Part of a small language model's weights: 1 head of 64, 7538 steps.
Each number is 128 + 24 x the weight over the matrix's rms, rounded and kept within 0 to 255. Layers, rows and columns count from 0.

# layer 3 MLP up, 256x64, rms 0.264, rows 125-177, columns 0-63
[[139  96 117 141 142 156 110 135  96 106  85 121 153 153  74 148 142 147 138 125 146 113 101 142 134 157 123 136 117 139 157  96 140 134 129  92 114 138 129 122 112 125 146 127 142 119 131 129 127 120 175 131 105  78 127 116 134 132 128 137  88  82 127 146]
 [130 120 171 128 164  78 179 117 120 150 120 153 107 122  96 102 139 117 180  76 130 123 120 108 166 101 131 123 106 141 138 110 153 119  89 137 129  95 140 117  88 135 111  80  80 147 180 133 144  82 153 150 139 123 175 114  98  91 136 139 140 168 161 105]
 [ 79 136 150 152 143 165  73  92 149 162 152 144 125 118 131 150 101 136 132 107 146 145  81 142 153 154 132 112  91 124 184 157  87 133  82 115  80 199  84 161 168  94 109 172 134  79  91 159 116 162 132 143 122 137 152 110 158 102 133 122 120 158 116 126]
 [160 118 100 132  93  89 125 102 169 130 149 166 168 128 100 136 129 121 161 130 126 149 103 128 146 138 151  93 148 120 186 147 120 136 154 131 169 113 103 108  91 154 106 122 112 155 146 163 125 143 107 131  98 125 127 120 126 125 114 152 128 140 139 150]
 [115 102 125 125 140 139  65 113 157 145  90 137 134 133 100 153 119 143 143 111 127 143 128 130 131  92 150 138 136 120 126 168 202 141 119 147 141 138 190 120 126 152 124 138 126  96 104 124 119 144 107 130 124 104  90  74  94 111 139  88 155 111 149 128]
 [146 124 128 135 112 119 152 160 122 131 120 107 102 136 119 141 122 119 141 109 134 127 145  98 178  99  96 120 137 115 161 150 142 170 132 158 125  93 143 124 140 131 121 181 185 121 120 132 112 120 152 136 158  84 149 147 150  96 120 123 132  93 105 132]
 [129 156  78 142 175 125 139 147 119 103 112 150 130 129 124 141 165 141 118 150 132 123 123  67  85 198 114 106 130  95 129 156 111 136 113 124 147 137 138 200  66 137 136 142 131 135 168 167 109 157  88 131 133 126 183 115 129 148 118  96 165 158 126 139]
 [126 137 155 127 106  93 145 141 133  97 134  93  98 136  93 123  98 102 119  85 170 117 138 138 114 141  96  75  89 128 105 165 142 109 116 152  80 150 199 103 131 111 131 115 114 140 140 168 174 115 146 157 119 179  96 127 153 141 139 179 139 118 148 140]
 [110 123 106 176 114 118 125 119 150 153 163 104 173 145  84  79  94 124 159 118  35 172  59 119 180 103 186  99 155 129 139 133 137 155 150 133 119  63 106  64 148 118 145 132 154 112 106  87 125 133 149 115 130 152 125 112 150 141 127 125 139 101 152 162]
 [128 157 111 101 138 114 149 113 148 147 123  81 141 140 119 143 117 137 115 114  96 144 109 146 135 117 138 112 150 133 108 171 134 171 161 108 117  94 129 103 108 110 119 125 106 102 114 138 106 127 130 111 161 111 143 104 174 118 127 176 143 132 116 153]
 [134 138 129 131 170  83  97  90 139 106 137 179 159 101 101 125 133 114 135 101  94 153 111 165 180 108 137  85 149 108 148  85 193 143  97 101 186  99  75 148 187 138 164 142 181 133 120 170 136 120  65 173  98  75 133  87 124  97 118  83 132 136 126 139]
 [106 136 128 123 117 152  82 107 196 170 126 121 156 130  90 126 108 131 160 147 114 150  65 137 127 113 124 126 143 153 146 100 145 110  81 129 158 115 124 118 103 127 145 164 118 114  75 125 138  97 110 133 164 130  88 103  95 164 122 145 120 126 155 126]
 [132 119 152 118 138 129 132 146 187 122 103 167 138 134 100  84  82 146 146 164  85 118 133  90 165 118 132 109  82 127 176 129 134 210 175 118  68 139 124 180  84  75 117  93 117 130  89  75 161 120 125 212 155 133 116 133 132 100 129 132 115 167  74 169]
 [162 168 142 155  88 143 111 118 140 108 138 113 102 133 106 111 120 129 142 120 125 175 132 126 112  92 129 115 127 124  87 117 173 127 133  76 144 145 141 189 137 107 103  85 133 139  97 151 107 109 131 185 113 182 117 186 130  83 142 117 142 105 122  96]
 [172 158 134 146 135 124 143 144 147 150 138 126 156  99 108 151 131 154 124 117 125 107  92 122 101 143 137 129 105 113 126  97 153 131 155 122 111 153 141 127 108 184 115 154 151 135 124 136  97 140 147 112 158 132 118 116 131 127 120 123 103 158 105 134]
 [134 130  89 128 107  89 111 128 116 103 135 116 112 150 101 130 163 128 148 134  91 117 124 158 121 138 132 117 140  96 100 137 119 117 138 138  99 143 116 138 119 149  86 131 132 156 101 170 124 167 121 156 143 142 136 162 134 117 133 109 120 105 135 131]
 [105 150 151 149 124 177 144 140 145 148 120 125 121 151 108 105 130 123  88 125 128 111 109 139 119 125 143 131 134  63 138 114 111 108 124 148 138 124 148 172 112 117 169 171 107  99  96 123  93 145 118 112 157 120 131 182 120 124 135 111 118 152 123 139]
 [142 153 131 128 134 119 107 167 134 153 150 112 161 147 140  91 108 122 128 132 110 170  90 111 160 147 173 111 139 115 120 102 123  96 124 114 114 125  86 119 136 150 139 170 100  98 104  75 141  91 152 116 130 119 121  94 140 165 116 101 128 142 134 156]
 [138 146 131 101  97 160  99 160 154  97 106 140 144 122 119 156 122 164 139 125 124 126 123 130  90 122 107 149 111 117 112 128 121 118 155 135 146 176 109 128 141 117 161 132 109 124 113 156 152 132 110 129 153 118 129 155 119 146 120 162 114  98 152 135]
 [138 152 119 132 126 124 126 159  90 101 126 146 149 122 104 128 137 140  98 122 164 109 129 115 120  99 103 142 124 194 113 118 135 125 106 129 150 120 121 112 121 102 124 148 126 163  92 115 111 165  99 134 146 112 113 140 121  87 145 139 114 133 126 101]
 [119 125 139  88 131  97 146 122 154  97 146 115 104 149 130 144 135 129 135 139 150 131 125 143 132 148 134 104 153 173 122 135 116 114 147 118 101 119 103 137 104 124 119 138 132  99 140 119 139 165 177 139 132 130 108 171 135 162 145 138 155 129 139 133]
 [153 107 133 173 142 187 132 130 130 125 113 136 120 158 124 144 130 129 137 130 105 110  91 100 131 118 113 117 154 128 108 164 143  79  80 136 164 123 163 139 167 126 149 134 131 147  75 122 190 128 117 129 104 118 112 152  96 132 126  95 114 105 132 105]
 [112 130 139 121 135 134 118 133 125 130 109 124 120 130 123 120 130 112 119 129 125 110 125 122 121 116 126 121 124 132 120 122 133 108 119 115 114 129 125 115 132 133 135 132 130 121 116 126 125 125 117 122 108 120 146 128 136 133 128 136 129 131 142 135]
 [ 91 100 124 162 108 153 131 119 101 120 134 137  85 146  96 116 126 144 107 142 108  92 103 161 139  93 155 144 142 133 129 108  72  91 103 137  97 105 173 156 151 130 165 122 116 133  96 135 122 139 123 127 182 151 204 119 116  84 159  89  92 149 131 128]
 [122 115 120 104 109  81 132 165 125 151  97 122 104  98 117 117  79 138 104 143 155 148 118 117 164  67 138 102 104 116 116 142 111 146 126  93  73 163 104 137 142  95 139  98 139 129 159 120 154 139  98 166 136 138  98 136 157 126 148 137 139 169 125  98]
 [142 132 101  81 142 102 135 123  95 118 138 155 114 137 133 144 133 125  63 111 125 131 137 111 135 119 103 147 158 123 144 107 129 131 106 120 116 137 129 123 131 105 137 120 102 124  81 151 143  85 126 148 117 125 113 140 125 150 176 122 156 165 131 158]
 [115 130 119 133 130 116 126 152 156 101 105  97 102 143 152 119 130 160 136 114 131 139 116 191 142  97  88  92 144 151 102 116 108  91 150 149 161  96 107 156 161 126 133 146 149 149 151 132 144 148 145 127 168 106 152 101 119 106 134  85  82 146 115 154]
 [159 117 157 154 140 118 134 111 121 155 137  90 101 169 122 134 147 147 139 127  92 118  90 128 150 145 165 112 140 144 103 102  92 159 132 164 122 114 107 178 134 135 141 116 171  78 110 135 145 144 134  95 115 119 105 136 125 144 125 107 136  90 129 126]
 [143 130 112 145 172 172 162 126 139 101 137 143 133 138 145  98  67 146 131 120  94 110 117 112 149  96 149 106  91 121 103 172 178 127 162 114 158 118 108 158 136 103 122 155 156 128 156 128 145 105  88 152 142  88 126  97 163 113 137 118 150 121 109 125]
 [141  93 129 109 107 110 117 122 144 116 142 147 145 132 125 148 150 154 164 101 141  97 114 138 126 132 110  94 127 158 113 173  95 112 110 175 140 136  95 100 118 113 123 123  98 202 129 112 154 136 135 106 115 125 132  94 148 139  74 150 114 184 127 129]
 [ 86 101 140 129 127 140 142 126 151 116 106 102 128 134 135 152 145 100 146  91 120  71 106 110 111 128  95 150 106 149 145 139 135 141 132 156 107 119 130 108  89 107 115 138  93 119 107  91 136  98 161 128 163 103 166 129 100 121 129 136 124 118 135 117]
 [142 125 128 131 150 158  99 111 142 139 155 129 109 148 189 116 186 111 177 103 121 127  99 148 111 133 107 157 120 165 111 117 134  92 108 140 152 126 124 126 141 149 159 112 123 134 116  94 116  98 153 144 141 132 187 163 153  84 121  87 134 126  94 126]
 [147 145 157 138 108 124 101 142 117 149 174  98  96 144 123 139 106 139 132 142 126 160 106 144 125 153 117 106  81 131 119 152 141 136 185 117 124 122 139 115 126 122  91 181 146 119 141 131 102 152 158 143 137 151 117 121 146 104 119 130  99 127  75 110]
 [116 134 157 151 145 136 119 116 133  93 147 130 128 152 115 131 123 104 120 161 157 140 101 154 151 135  99  87 119  88 112  78 102 141 106 140 139 119 116 135  97 129 140 115 115 107  92 107 112 112 133 136 121 148 142 135 144 179 115 146 142 149 138 140]
 [125 100 135 100 129 146 145 138 125 135 117 135 130 136 144 172 152 109 101 110 106 113 106 123 142 130 162 109 115 129 108 146 121 131 144 119  95 119 128 117 137 111 121 143 139 161 123  96 139  91 116 125 141 106 126 134 148 115 126  94 124 111 113 150]
 [162 159 104 148 150 141 131 154 115 144 112 153 104 176 111 174 135 113 129 105 116 105 147 124 170  97 163 144 142  90 143 111 175  80 156 131  77  78 145 162 145 116 184 156 115 127  78 128 113 126  89 167 115  94 124 100 103 135  92  85 128 150 129 115]
 [148 122 125 103 120 117 111 140  98 133 109 109 111 133 138 127 128  95 117 102 151 131  97 127 153 131 101 119 162 121  97  97 145 118 112 128 131 133 112 154 106 123 133 134 176 130  97  96 139 113  98 125 154 103 109 167 137 128 118  81 126 131 148 139]
 [102 169 114  86 112 146 130 106 144 170 126 175 109  81 148 122 113 142  81 119 155 178 142 145 151 190 164  94 128 138 150 120 125 118 139  97 123 163 144 179 122 132 111 101 148  90 161 175 112 112  82 115  95 120  96 126 129 106 125 146 100 145 144 153]
 [143 164 143 116  81 106 124 129 168 163 154 150 107 132 132 125 147 155 124 118 149 125 121 117 132 134 105 112 109 104 103 148 115 152 142 151 148 119  86 117 125  91  86 121 122 111 145 118 109 128 124 168 149 157 112 119 144 117 140 121 122 144 112 129]
 [118 121 116  99 140 135 117 117 125 143 126 128 139 168 154 185 126  99 131 104 103 137  97 110 161 145 133 123 126 125 152 134 133 114  97 155 158 150 158 119 125  95 142 111  97  97  91 140 138 153 149 147 125 140 111 134 140 108 116 154 157 120 142 155]
 [ 87 121 171 134  97  90 134 148 121 130 107 136  86 155 154 128 145 116 118 139  91 123 149 119 122 127 126 158 103 144 156 158 160 115 172 138 160 114 156 141 147  94 152 142 144 144 162 171 118 135 124 136 127 149 124 130 104 101 105  81  96 145 137 121]
 [111 130 173 131 126 128 131 114 147 144 151 131 138 179 120  78 136 137 109 145 119 136 134 138 140  91  99 111 138 142 151 132 128 149 124 106 112 108 135 125 136 100 105 113  96 113 127 155 139  84 134 108 125 138 120 116 132 129 111 161 156 106 167 100]
 [123 153 114 106 104 127 153 109 116 101 103 126 147 119 113 104 154 167 135 124 145 127 132 135  52 122  89 153 111 133 105 123 121 143 134 145  84 147 120 126 154 129 102 145 135 112 129 132 129  69 132 146  98 160 165 143 152 146 140 167 159 125 119  93]
 [104  87 155 157 103 128 116  99 148 121 135 167 131 175 124  94 125  93 120 140  90 117 128 123 146 141 123 107 125 105 139 185 145 134 144 102 159 138 114 134 150 103 132 138 139 114 100 114 118 144 151 133 170  79 115 136 124  97 126 138 121 145 103 129]
 [ 79 129 133 116 151 100 140 143 155 103 155 136 164 118  99 144 128 137 143 172 110 139 158 111 127 138 108  91 168 112 103 103 148 176  90 151 101 131 154 108 118 128 158 120 105 127 134 128 138 104 164 166  79 172 137 114 133 144 142 124 146 113  85 188]
 [150 114 136 100 105 148 127 134 139 101 131 137 132 149 130 163 147 105 168 131 146  98 107 105 133 150 121 137 131 115 171 163 155  85 121 101 157 136 164 128 107 127 116 158 116 138 101 155 141 106 115 107 127  73 137 144 141 135 131 123 127 164 149 151]
 [ 97 118 190 130 107 122 141 138  89 144  83 125 133 165 163 110 152 127  98 107 150 155 105 134  98 148 148 125 120  90 148 140 153 125 118 130 125 151 114 128 104 140 107 114 118 122 136 133 134  96 139 139 116 124 105 123  97  56 124 140 117 124 139 140]
 [185 131 106 157 100 117 111 104 123 160 162 114 144 165  98 108 133 115 158 171 118 125 101 110 177  96 147 107 104 139 103 143 151 167 151 127 135  91  98 121  90 144 133 161 165 112 127 123 123 147 134 130 122 103 124 157 150  84 145 112 117  67 126 108]
 [148  96 121 104 137 140 113 101 129 143  98 147 125 131 125 172 141 132 142 131  97 139 126 102 154  86 114 120 189 125 146 133 134 163 126 137 118 134 129 132  83 140 135 153 142 124 134  90 113  74  98 151 176 106 129 148 140 116  97 103 104 181 122 113]
 [173 119 150 160 146 111 115 118 129 109 103 162 146 127 120 146  59 125 126 115 143 139 172 140  82 164 137 103 161 115 111 118  84 130 117 130  76 163 123 149 104  57  90 116 123 156  78 188 122 121 119 157 130 139 139 122 120 121 150 166 116 146 138 139]
 [123 147 135 170 140 154 107  94 170 126 176 164 111 136  90  60 116 137 105 145 130 141 121 155 120 150 129 108 101 142 141 167 110 162 150 164 168 159 131 126 106  69  95 118 116 101 142 128 127 117 123 147 134  97 145 117 136  94 171 101  96 148  83  99]
 [137 165 149  96 110 138 122 110 122 143 127  98 131 120 116 126 114 106  84 129 147 118 140 173 136 143 112 115  74 154 117 130 172 152 133 173 163 146 126 143 146 139 160 166  91 105 139 180 144  98 147 124  91 132 111  67 134 197  92 143 131 118 115 114]
 [158 112 142  91 113 120 119 173 126 147 142 155 152 160 115 100 139 159 136  97 101 102 148 137 133 111 149 183 110 127 129 143 129 112 123 146 125 130 122 121 113  98  95 154 134 101 155 127 108 134 136 131 124 123 102 138 172 124 139 102 144 127 149 142]]
# layer 3 MLP down (transposed), 256x64, rms 0.243, rows 125-176, columns 0-63
[[156 144 138 160 126 129 131 132 112 142 131 134 112  85 120 125 113 156 135 114 126 154 166 111 114 140 112 122 120 133 114 150  87 166 127 141 135 141 100 137 128 139 113 116 131 104 147 134 149 157 124 160 111 109 136 137 105 155 119 110 120 122 108 125]
 [144 153  85  97 129  99 131 137 111 139  92 122 147  71 144 153 165 154 104 167 123 120 164 137 131 120 142 176 176 115 152 146 127  96 167  81 109 138 139 121 175 131 129 116 136 139  62 146 131 119 125 101 126 129 149 125 121  94  98 107  99  96 121 156]
 [159 103 109 138 122  73 130 143 157 128 103  88 133 129 131 143 162 114 113 135 121 134 138 100 118 115 125 148 107  84  79  89 152 156 149 148  82  90 172 101 111 211 149  68 129 140  92  61 140  98 111 133 125 143 109 135 127 192 107 110 123 126 128 169]
 [ 89 133 183 100 146 171 134 149  76 127 127 137  84 143 186 154 124 129 108 155 151  74 159 154 108 133  78 205  67 117  83 129 115  84  86  84 106 156 163 139 151 101 125 139 132 128 118  95 125 120 124 101 130 108 125 139 144 122 129 130 168 104 110 149]
 [139 112 155 104 153 108 110  99 113 151 159 122 166 114 119 108 159 143 163 137 119 152  91 114 148 180  96  65 120 172 145 132 117 129 133 140 107 147 140  77 152 149 178 109 110  99 172 107 171 119 137 129 102 127 116 154 143 137 142 128 105 128 126 162]
 [142 132 144 109 145 157 131 149 120 106 127 139 112 115 129 124 107 139 115 142 148 121 114 125 149  82 139 135 149 128 120 115 144 137 120 144 126 148 128 154 114 126 117 155 135 138 125 107 105  90 144 108 135 116 132 168 162 137 139 101 140 112 130 133]
 [145  86 167 146  70 139 112 120 118 142 128 101 102 142 134 147 107 134 144 138 149 140  84 116  79  96 138 128 121  94  83 132 123 124 159 106 141 168 111 138  99  98 123 130 117 145 124 149  83  99 106 165 150 156 129 156 158 129  95 148 140  97 152  71]
 [ 82 155  41 130 121 117 100 130 166 125 116 183 141 155 139 150 176  80 144 150 147 140 110  44  85  88 183 158 163 146 112  92 175 128 175 110 162 120 111 126 128 144 104  78 131 120 101  80 101 112 122 164 150  57  97 104 151 149  77  85  98 124 137 128]
 [137 117 126 139 173 209 175 104 148 142 140  95 157  95 130 123 100 124 137 117  82 149 119 122 222 101 154 130 140 110  87 141 140  62  94 131 126 102 110 117 147 133 160 161 186 125 102  86 167 131 116 120  88 122 137  98 103 103 123  69  84 160 164 116]
 [113 125 127 154 111 120 138 117 131 102 107 124 125 102 103 151 164 116 158 157 127 126 138 121 100 121  91  90 119 122 127 130  97 106 126 170 140 156 136 151 139 148 138 135 152 139 111 127 113 133 144 116 126 119 113 138 111 126 122 100 111 125 111 102]
 [102 115 145 151 112  77  86 110 180 164 154 139  49 108 140 154  80 153 142 154 129 137 114 128  80 149  84 167 122 161 105 151 174 136 103 155 185 126 123 121 102  93 130 168  83 123 149 145 127 127  91 139 135  91 127 138 113 119 103 122 162 102 169 115]
 [150 173 156 132 126 111 136 141 124 169 161 126 105 166 140  94 130 156 136 138 123 105 140 163 134 112 130 143  69  76 124 136 156 107 175 112 154 118 163 146 130 146 102  97 105 176 128  88 126 126 124  88 138 146 121 137 169  91 136 112 110 176 136 128]
 [ 74 125 109 118 108 140 194 123  88 144  69  85  87  75 111 136 119 110 142 127  80 148 142 156 113 155 129 180 114 173 178 150 148 117 153 136 114 153 129 173 140  84 119 105 160 133 143 107 163  88 103 131 153 134 138 110 121 118 157 166 157 167 131 168]
 [129  84 137 157 102 136 104  54 151 133 121 103 109 116  97  90 110 139 137 134 104 168 152  76  93 100 133 116 125 116 125 158 166  87 131 119 168 151 133 151 118  82 120 136 123 171 132 126 124 126 149 141 124 128 116 108 115 106  99  73 135 118 129  99]
 [104  97 129 113  70 135  90  85 112 149 166 127 137 137 131 110  62 129 140 109 101 108 135 127 131 145 102 105 128  82 124 141 101 141 124 144 149 125 147 111 167 120 126 125 150 105 133 170 133 123 107 145 113 101 127 106 113 143 138 104 147  91 120 104]
 [117 133 102 118 118 124 130 134 122 113 123 148  90 140 125 145 149 113 130 110 125  80 100 153 175 117 123 133 129 104  98 134 115 147 122 106 104 154 125 141 139 144 123 152 154 166  86 130 128 101 108 130 136 107 143 131 138 117 142 107 116 138 152 140]
 [138 101 148 128  89 130 168 117 166  90 142 137 137 181  74 123 100 116  98 128 158 121 129 134 150 113 146 125 163 105 167 135 121 130 142 109 100 117 106 136 102 146 151 128 127 131 125 137 143 138 125 142 108 121 150 154 108 141 119 157 100 115 114 115]
 [148 126 122 140 138 113  99 115 109 128 115 142 116 126  99  99 134 107 118 113  81 170 108 155 170 124 172  83 149 108 149 112 146  87 135 146 133 143 154  69 152 110 139  91 132 139 143  80  92 163 114 130 137 142 133 102 135 147 127  76 140 106 162  99]
 [133 135 150  93 109 186 115 146 135 112 111 138 124 115 123 145 125 127 100 108 122 129 123 113 143 129 123 151 125 122 113 131 131 110 159 110 156 170 121 133 156  97 176 133 118 132 115 123 144 117 112 114 155 121 123 158 136 132 139 133 118 117 180 169]
 [ 80 129 117 132  88 132 114 130  62  86 114 134 125 115 124 103 134  90 116 103 151 109 133 116 169 104 120 121 129 117 106 151 107 144 114 130 158 135 157 130 125 118 157 138  87 158 114  86 162 143 127 127 130  93 133 135 136 137 139 149 138 146 130 149]
 [141 115 141 133 128  95 163 103 128 120 140 117 121 151 123 108  98 158 126 104 137 127 170 143 116 154 139 108 134 177 149 104 133 119 112 129 124 131 110 145 119 142 110 127 150 143 142 135 179 161 157 155 147 111 133 126 105 125 100 129 134 126 111 132]
 [165 123 161 179 116 113 126 156 133 143  99  97 145 109 107 144 122 116 153  99  93 161 131 106 109 126 120 153 142 119 175 112 121 141 125  90 150  90 111 139 102 115 142 123  79 159 110 109 119 139 143 113 120 144 106 106 122 144 136 145 127 108  97 162]
 [135 118 127 144 127 121 136  96 129 125 138 139 158 104 106 124 137 130 142 128 117 133 151 143 137 149 129 146 128 126 155 137 130 145 127 113 131 109 128 126 102 158 114 107 131 127 141  94 110 151 105 126 130 125 147 128 114 118 121 132 127 136 104 132]
 [ 87 115 141  89 110 151 148 138 127 128 120 120 169 108 148 110 113 123 118 158 110 136 125 129 113  54 118 152 145  98 116 109  55 154 143 144 153 128 125 115 150 162 102 150 124 121 113 119 144 132 111 124 132 151 128 154 165 141 153 117 139 102  99 127]
 [107  78 151 144 143 140 112  92 126 117 123 120 130 159 119 137 150 119 127 131 177 135 124 166 148  80 125 145 175 182 156 130 164 122 121 183 148 130 122 157 111 122 124 156 151 119 104 146 150 108 128  68 135 151 160 137 106  67 107 116 105 113 181 133]
 [155 151 131 103 101 131 105  93 128 130 135 149 124 113  92 114 158 135 182 142 121 118 168 129 128 158  90 126 156 100 137 110 100  99  95 145 148  90 138 121 125 135 120 108 118 114 122 125 133 168 105 143 144 126 153 114 145 100 119 116  93 140 118 120]
 [115 121  93 135 154  97  79 114 146 116 114 153  96 108 140 190 110 130 119 112 154  91 149 146 121 137  89  87 124 120 128  71 113 144  88 163 147 137 146 107 150 118  96 105 130 171 157 158 148 111 144 145 139 108 126  91  79 138  98 162 163 101 144 113]
 [165  92 166 105 146 131 153 124 137 159 115 133 128 176 110 159 164 134 105 130 131 101 113 139 146 113 113 179 118 138 114 111  92  99 133 114 106 131 119 135 149 125 147 160 158 133 116 115 129 166 141  96 131 145 119 130 154 149 141 140 117 123 145 158]
 [105  88 164 136  45 129 147 125 164 125 149 159  81 152  96 121 197 153 122 151 136 127 143 133 143 187 102 182 131 106 181 117 120 167 135 148 112 135 173 129 106 136  99 133  94 162 152  75 134 144 182 117 127 154 111 120 149 131 141 139 112 173 104 146]
 [142 161  96 144 169 177  93 137 130 126 112 112  99 125 154 143 113  77 127 110 147 172 159 126 135 112 105 123 118 127  64  91 131 150 119 128  94 150 115 147 124 147 112 115 161  97 128  92 142 128 118 152 143 134 110 133 137 110 171  96  92 125 129 114]
 [108 141 138 122 152 149 157 137 126 157 132 120 114 135 135 158 155 115 134  96 134  93 110 109 130 130 106 146 135 142  94 128 148 138 131 131 126 133 144 120 117 120 126 154 111 123 127 122 160 104 142  97 153  95 168 117 111 105 140 131 102 129 160 122]
 [113 124 130  79 136 134  73 116 129 122 156 111 129 128 155 100 129  81 196 120 149 142 136 119 153 101 136 142 104 110 148 117  85 138 163 118 126 115 111 104 124 134 144 107 115 134 100  92 142  98 159 130 128 141 136 186 168 144 145 135 146 133 119 103]
 [143 118 147 159 149 140 120 111 114 167 182 108 150 114 125 117  84 148 110 109 129 170 151 154 155 108 137 172 116 105 133 141 149 117 148 114 131 142 151 117 120 152  72 134 177 162 141 128 115 149 144 147 160 141 142 103 160 164 142 139 144 130 129 163]
 [131 110 154 119 128  98 127 107 132 142  93 143 133 107  97 139 136 129 118 125 161 145 159 131 135 122 104 152 115 152 138 149 112 137 129 168 136 128 109 122 145 103 100  88 145 136 149 146 139 138  74  87  96 143 115 103  91 114 129 161 127 107 123 110]
 [ 99 120 129 120 119 131 143 133 131  89 124 106 130 146 130 132 149 124 142 149 120 141 146 129 122 123 150 173 146 106 140 146 134 129 135 157 129  68 119 137 141 126 153 112 118 111  92 101 110 150 125 121 121 129 146 128 189 128 110 135 136 137 114 155]
 [138 110 161  90 105 140 122 133  60  44  52 144 139 174 141 100 121 141 109 136 166 113 112  80 126 117 136 111 112 172 174 114 174 184 132 105 113 144  74 198 139 129 122  72 105 150 169 114 120  82 183 110 124  84 101  94 149 187 158 152 135 130 114 136]
 [131 128 150 149 135 104 132 122 122 140 157  99 123 118 130 145 106 178 147 173 126 120 117 119 151 132 104 101 145 118 120 119 113 154 149 113 142 103 167 118 115 118 121  97  81 148 144 126 105 134 106 116 134 127 127 157 145 159  92 164 128 151 101 109]
 [107 119 146 121 151 145 167 150 108 125  98 118 104 126 147 131 106  73 135  91 150  89 102 119 140 122  95 125 123  99  90 149  81 157 132 150 108 111 121 127 132 137 118 142 102 155 148 101 161 112 171 110 126 122 147 113 123 151 144 131 156 137 112 130]
 [153 108 119 178 138 111 109 121 110 138 113 128 138 130  98 134  92 146 131 119 133 109 118 130  96 180 109 168 132 137 160  98 133 120 114 137 132 106 126 112 126 167  89 123 115 155 165 136 156 130 135 129 126  98 137 133 102 127 123 179 104 106  96 103]
 [151 128 128 130 149 105 158 102 100 136 140 138 146 110 128 158  95 147 119 106 105 145 173 129 139 161 107  96 147 118 126 143 127 120 135 147 137 148 128 119 112 126 125 113 127 115 128 130 141 121 134 163 143 138 132 127 103 147 144 142 117 126 104 105]
 [152 168 169 146 135 158 141 125  90 158 107 130 146 136 123  76  87 141 100 118 175 127 130 156 121 157 147 148 118 102  95 141 135 160 105 139  99 147 134 140 126 158  85 121 181 127 156 126 110 106 108 132 129 160 133 150 150 144 156 142 132 127 128 127]
 [134 162 148 137 122 109 129 148 119 117 130 136 147  97 121  96 110 155 134 106 118 152 188 141 115 129  89  88 112 119 115 128 100 136 127  89 126 127 121 126 137 111 103  96  96 136 135 130 156 122 139 134 117 146 151 149  94 140 153 147 133 110 125 118]
 [149 128 132 144 135  83 140 100 108 161 122 133 126 150 125 146 156 142 145 134 103 138 135 147 120  93 119 131 139 140  75 146 150 123 107 125 112 148  95 112 143 117  98 130 128 147 123 155 106 162 139 184 137 159 106 145 113 147 128 128 124  94  99  82]
 [145 142 116 159 151 125 134 110 144 172 134 127 134  77 139 117 100 148 129 111 165 129 127 143 108 133 182 140 164 158 119  90 119 125 108 130 127 120 115 159 115 186 131 126 132 132 168 138 128 119  97 132 133 111 144 137 125 117 123 130 138 130 119 135]
 [156 127 174 149  75 150 161 118  99 113  93  98 137 120 166 185 143  81 119 139 141 132 147 162 128  95 169  90 121 104 112 107  74 114 132 134 125 172 130 164 106 118 159 156 159 138 156 104 153 144 178 123 147 119 154  95 120 118 152 141  97 124 124 159]
 [139  87 145 155 136 126 117  99 133 113 102 136 118 110 111 129 105 134 102 104 152  99 145 121 146 134 115 141  90  99 139 114 127 137 153  91 122 169 124 183 119 119 138 124 150 133 136 116 140 147 126 126 122 120 162 128 139 119 167 129 127 135 169 141]
 [139 120 135 137 114 125 163 101 143 133 142 152 134 162 119 123 119 187 141 146 146 177 155 126 116 154 138 130 152 144 128 112  98 113 142 140 128 127 153 149 104  88 127  93 150 111 135 140 125 136 117 155 134  71 138 134  98  92 144 164 124 129 123 106]
 [107  95 141 151 138 140 164 102 138 105 133 131 109 119 137  76 131 122 108 160 107 153 154 107 134  99 132 135 142 105  94 118 138  87 128 178 164 150 110 141 147 132 126 125 139 133 159 151 113 128 114 129 120  93 114 143 148 119 133 121 115 117 119 109]
 [118  98 118 115 119  99 128 154  85  97 138 153 156 170 142 163 115 135 133 146 119  92 123 176 149 121 137 129 121 137 138 133 142 105 185 131 141 132 139 153 144 127 116 129  97 128  77 121 151  92  88 154 120 135 117 124 124  76 162 132 101 165 124 156]
 [100 190 141 116 122 176 148 124 126 129 117 120  76 124 149 130 119  84 124 131 134 102 154 137 158 153 142 152 114  75 102 125 151 133 123 105 108 101 106 125  87 152 128 157 109 122 140  99 155 164 132 166 144  87 130 140 135 121  87 148 101  97 144 109]
 [134 148  49 137 117  85 156 132 157 110 137 129 148 136 119 140 141 147 123 115 109  86 150  86 178 108 104  78  95 125 143 171 123 114 153 143 104 123  90 120 117  98 207 119 159 135 108  94 101 187  89 136 144 111 151  67 165 188 137 131  80 105 137 139]
 [144 122 156 153 135 184 117 126  90 165  96 106 163 153 129  98 113 121 152 134  94 148 113 105 119 144 141 136 161  93 184 127 113 114 119  43 104 122 147 120 110 125 148 159 149 102 100 123 114 138  98 115 149 175 141 119 136 114 165 129  99 113 154 158]]